From a checkpoint of a small transformer trained on Wikipedia: rotary positions.
Each number is 128 + 24 x the weight over its row's rms, rounded and kept within 0 to 255. Layers, rows and columns count from 0. Numbers have three digits each. The size before them is the row's rms in percent of the matrix's.

# down: layer 3 MLP down (transposed), 1024x256, rms 0.0628, rows 79-89, columns 0-127
# up: layer 3 MLP up, 1024x256, rms 0.0639, rows 80-89, columns 0-127
down79 112:144144149131152111127150130081107126135140121122115094142080145092182159159141100170154151132121099154124093110135101129096123147174131130073096197082176128131149152148118094134122143154116132095144125104162109120166130156137150123131146155160123108103073156132124143136132139148124059167099121099145114185122131123098138135132151134135145100156164129136148135136138087095179119170147
up80 099:155094121140052162102100111134135086168071112091187151115112104124153141142120145133095122134105151158138157125081142111156090069137151146109137127143151133148137121136139149135159123157159135127142097123085163128129132151128104171189142159106154125166130129135106078140081153115127115146128140141159153070176134108124125151173120143138074104140130134152100159128135150127098163154126
down80 094:102110138137131103143146147160101146079138174175110067134101148108070136114072107123155127135142133097150111138104142155127115116145158120128121130155096124115106139110132136138166127111099148147162135163140126127107135124147146134076135125140101133154135155127097124144173133125165137150131122139132113173102187179181133104143114102134138123155073142147127092137107173164150133123143
up81 094:107145122110119084128090138170115124114148087119106200115130131138116148121142128138095120120148177114154095103107147117147122123131117124132134128143097147165149119149129124187165138163142128110111095138123144104146102119121146136108185160064161132127101124149081110090138106157122103110130165102146105094127124126143145145147170172118107087113125113177149141108162097077141131097180
down81 086:135118149143121167137142094130116140131129167149157110130152122132140115091122100134133088123090109122088185126137086145114107113128092112137128173126160109106135131110116122100126094068133144162152129111089106141137149153125108114121087115141116133152120148129153133168099144116160145111106073170134140143085114122103134137116126086173143190133059153137119106142145101178103152161091
up82 103:127158104179134119142107123143120134149128147130109157110100135144164134163118080132147145164125107081164146097165155148169127075121124142128127099177133101118146166148119106103157147106131137123137159173084139096172137100125101150148112113134123105134134124097098194122110148142144086137145093102154108135159156152132143123130109171143108087118144080131121149138134142135121161145147
down82 102:097136142081117070149129167164123093123103092155151156138155120164138131098111156135106108136091130158110117138135114145101168140151159137155123165121161103162117124113119112069162116129127137129134099105165108117108145110150164095114119095157104136087130105151139150086158108131146137139114128151125153073105117136120137116148137187154112131159155134137151122181102104141128131122170
up83 095:151114114151131169094115139162059147185134146083125124118140139116070112109131167107120141120067161100116168118110134126146154073074149134132144151111129110181132100155119134097145128116155154170123110171120087079174161152102095176119108105156116088134128103134119094121107114113175170129161110125112104145116133144120077110132125123119135161113121147142111164136121138143113116095141
down83 097:161137135134096105145112126072175115144138131112133125102091127109171117156128144150096154133180111143128053105127121101106074170166109120143142125133130160120114121122125119138120120135121096110139124149114132151092125178163155085164115180109123153114114099165115186160105122141133077097138145122126138123123124102115157157125158183059128108158119131082124086161117140141115176194121
up84 095:155190141114137123089110146144122119131105104110142130147134149129148090119099100163112144135123116128148127099077139117104122095128124092148095132117183137121105089112089121092113125099142150137171124139111126140130151091135119154144153143124155159147141140119127095080124133157157125095177147148103084100160115107056156106179105141157143190125142165193127146148160132129121132116149
down84 126:151160120109142131153124160148154124132135166125140121141144126123116125112117143127187115165125122129135136143120161127131128130131127154103153138133147117140114146154148134128111101125118092142121153122110129124127156111084112132109131126137167123102131117158135093116094135141142154095150128153143109105107101128158158123116124159091107072151150133121129124116153110129123091083126
up85 103:085139109150141155129096073112119140130125148121097156138082117139076112103146113121158118158148144114092105121088184149132117124147152113134110067115156131136094143097112128156189117111179143115099126090121137142122116131121126131157102117173137150096154065131137121123096087151117142152085145098124150101104153098103076101109131156151158149132129146118114140150156120128096112117145
down85 102:136176119099120143109145174089140156176132091145137138113168140121154157166110156165079153111109130121148149142125142116116090126150087143102108139127111108118110129169138143129137118138129109109101096099142134126101140122132117126100155125076138104165136146108105120117091104110105112134185159194145111097113143162148142083132148108159130121097115096125102127158109165115139054098134
up86 095:144153127130108138093098100196120119145100148106113114156156157123132142109090101146129120108097153122149159120123110178109151071107107139141152121116125114137146117108116102121108118131150137148172082134106140082154187149149135140097129130104117120118198135131096089093135149119124107096158114148117117139092101160134115106125128146146136149087139098179137131147139124136123112105116
down86 089:094099152129153106149159120077164151126134116114147135110111127122109083130145090099143086135149103172098093110117157108107141164124173140133123138131111125106097155103125096121176121117130130114123142098160137145135078152143140150128121126119167164132086126141145130150111079120145125149114166134121144117125132079138138136146148176116106133117055170125097128140107119110092138100155
up87 101:143103165101114138099129124123089120089151070134140116132170159110130140127138122145123062110107115115158163116114099140152106150131121132135163091137133145147080123133099110171113079094128123075137156135138099112170187089071168119130157151102142140114134119129092149121124093118188146163124109165123136083116129135098121105138173142156122141106152143139147153129163155118101146150135
down87 102:126140132084162142166148107144128143154139138120120106107084130120089118162115081113136168168148117128101122106118129143147140111059151143124145141109142178119145093101138155103124125115096150153098124123147146116121118174182089144135146065138161131138103102117122125115112174157123120095137117120115120147131108078153102102118118076151149104145149102126106132151133098150126183109105
up88 113:138123136131094120082098118144106079157124093180143098123133103145136112140090134135089113109155085111175148140094134112176125089119141145127148131146147137178103117131113130136132086105118105150085086170105138108116119138170141170109165180089166109135104136123132117135142135128124174145102125115152104111092116132113127110166130131151117191147136114183119139135170136114128134121146
down88 117:139156147083131121139082129111156148158077143107091134128138147159122103073152139142097153080127118135141097108102154136115142101117107128141169148155139114122133152112126103131147135096145139149114134110110170124088114143141141155104153155157109152117103109094173092118112135123111131142152124114136155113157151125131125136136089091134124130123173107120127113110135198136115183086136
up89 107:150071112132132124137126093135120142127139115133130146129157115168126100136144116124094120173152126081144142126165184098135085113124102177132156084150128113157127130146111142104155103104110101088163135172175121174126212121132148148137150134146128155109137109136126108120111117147154108145107144136197133114142116126138107094150131125127110083138167135092110125123119164091121150116130
down89 108:160111185114118153109060179136123074136101132123168143133081152116166159108153135125130084125150148137113114123107106192108137130130196152163115108104144157142109152126108108160105120121159135121131131080093130134167119105133152121177151147132149124092101146158132140117149168129157118134154133114155144124112085138155125088118165134143158140120099142161151126110124074158132127164119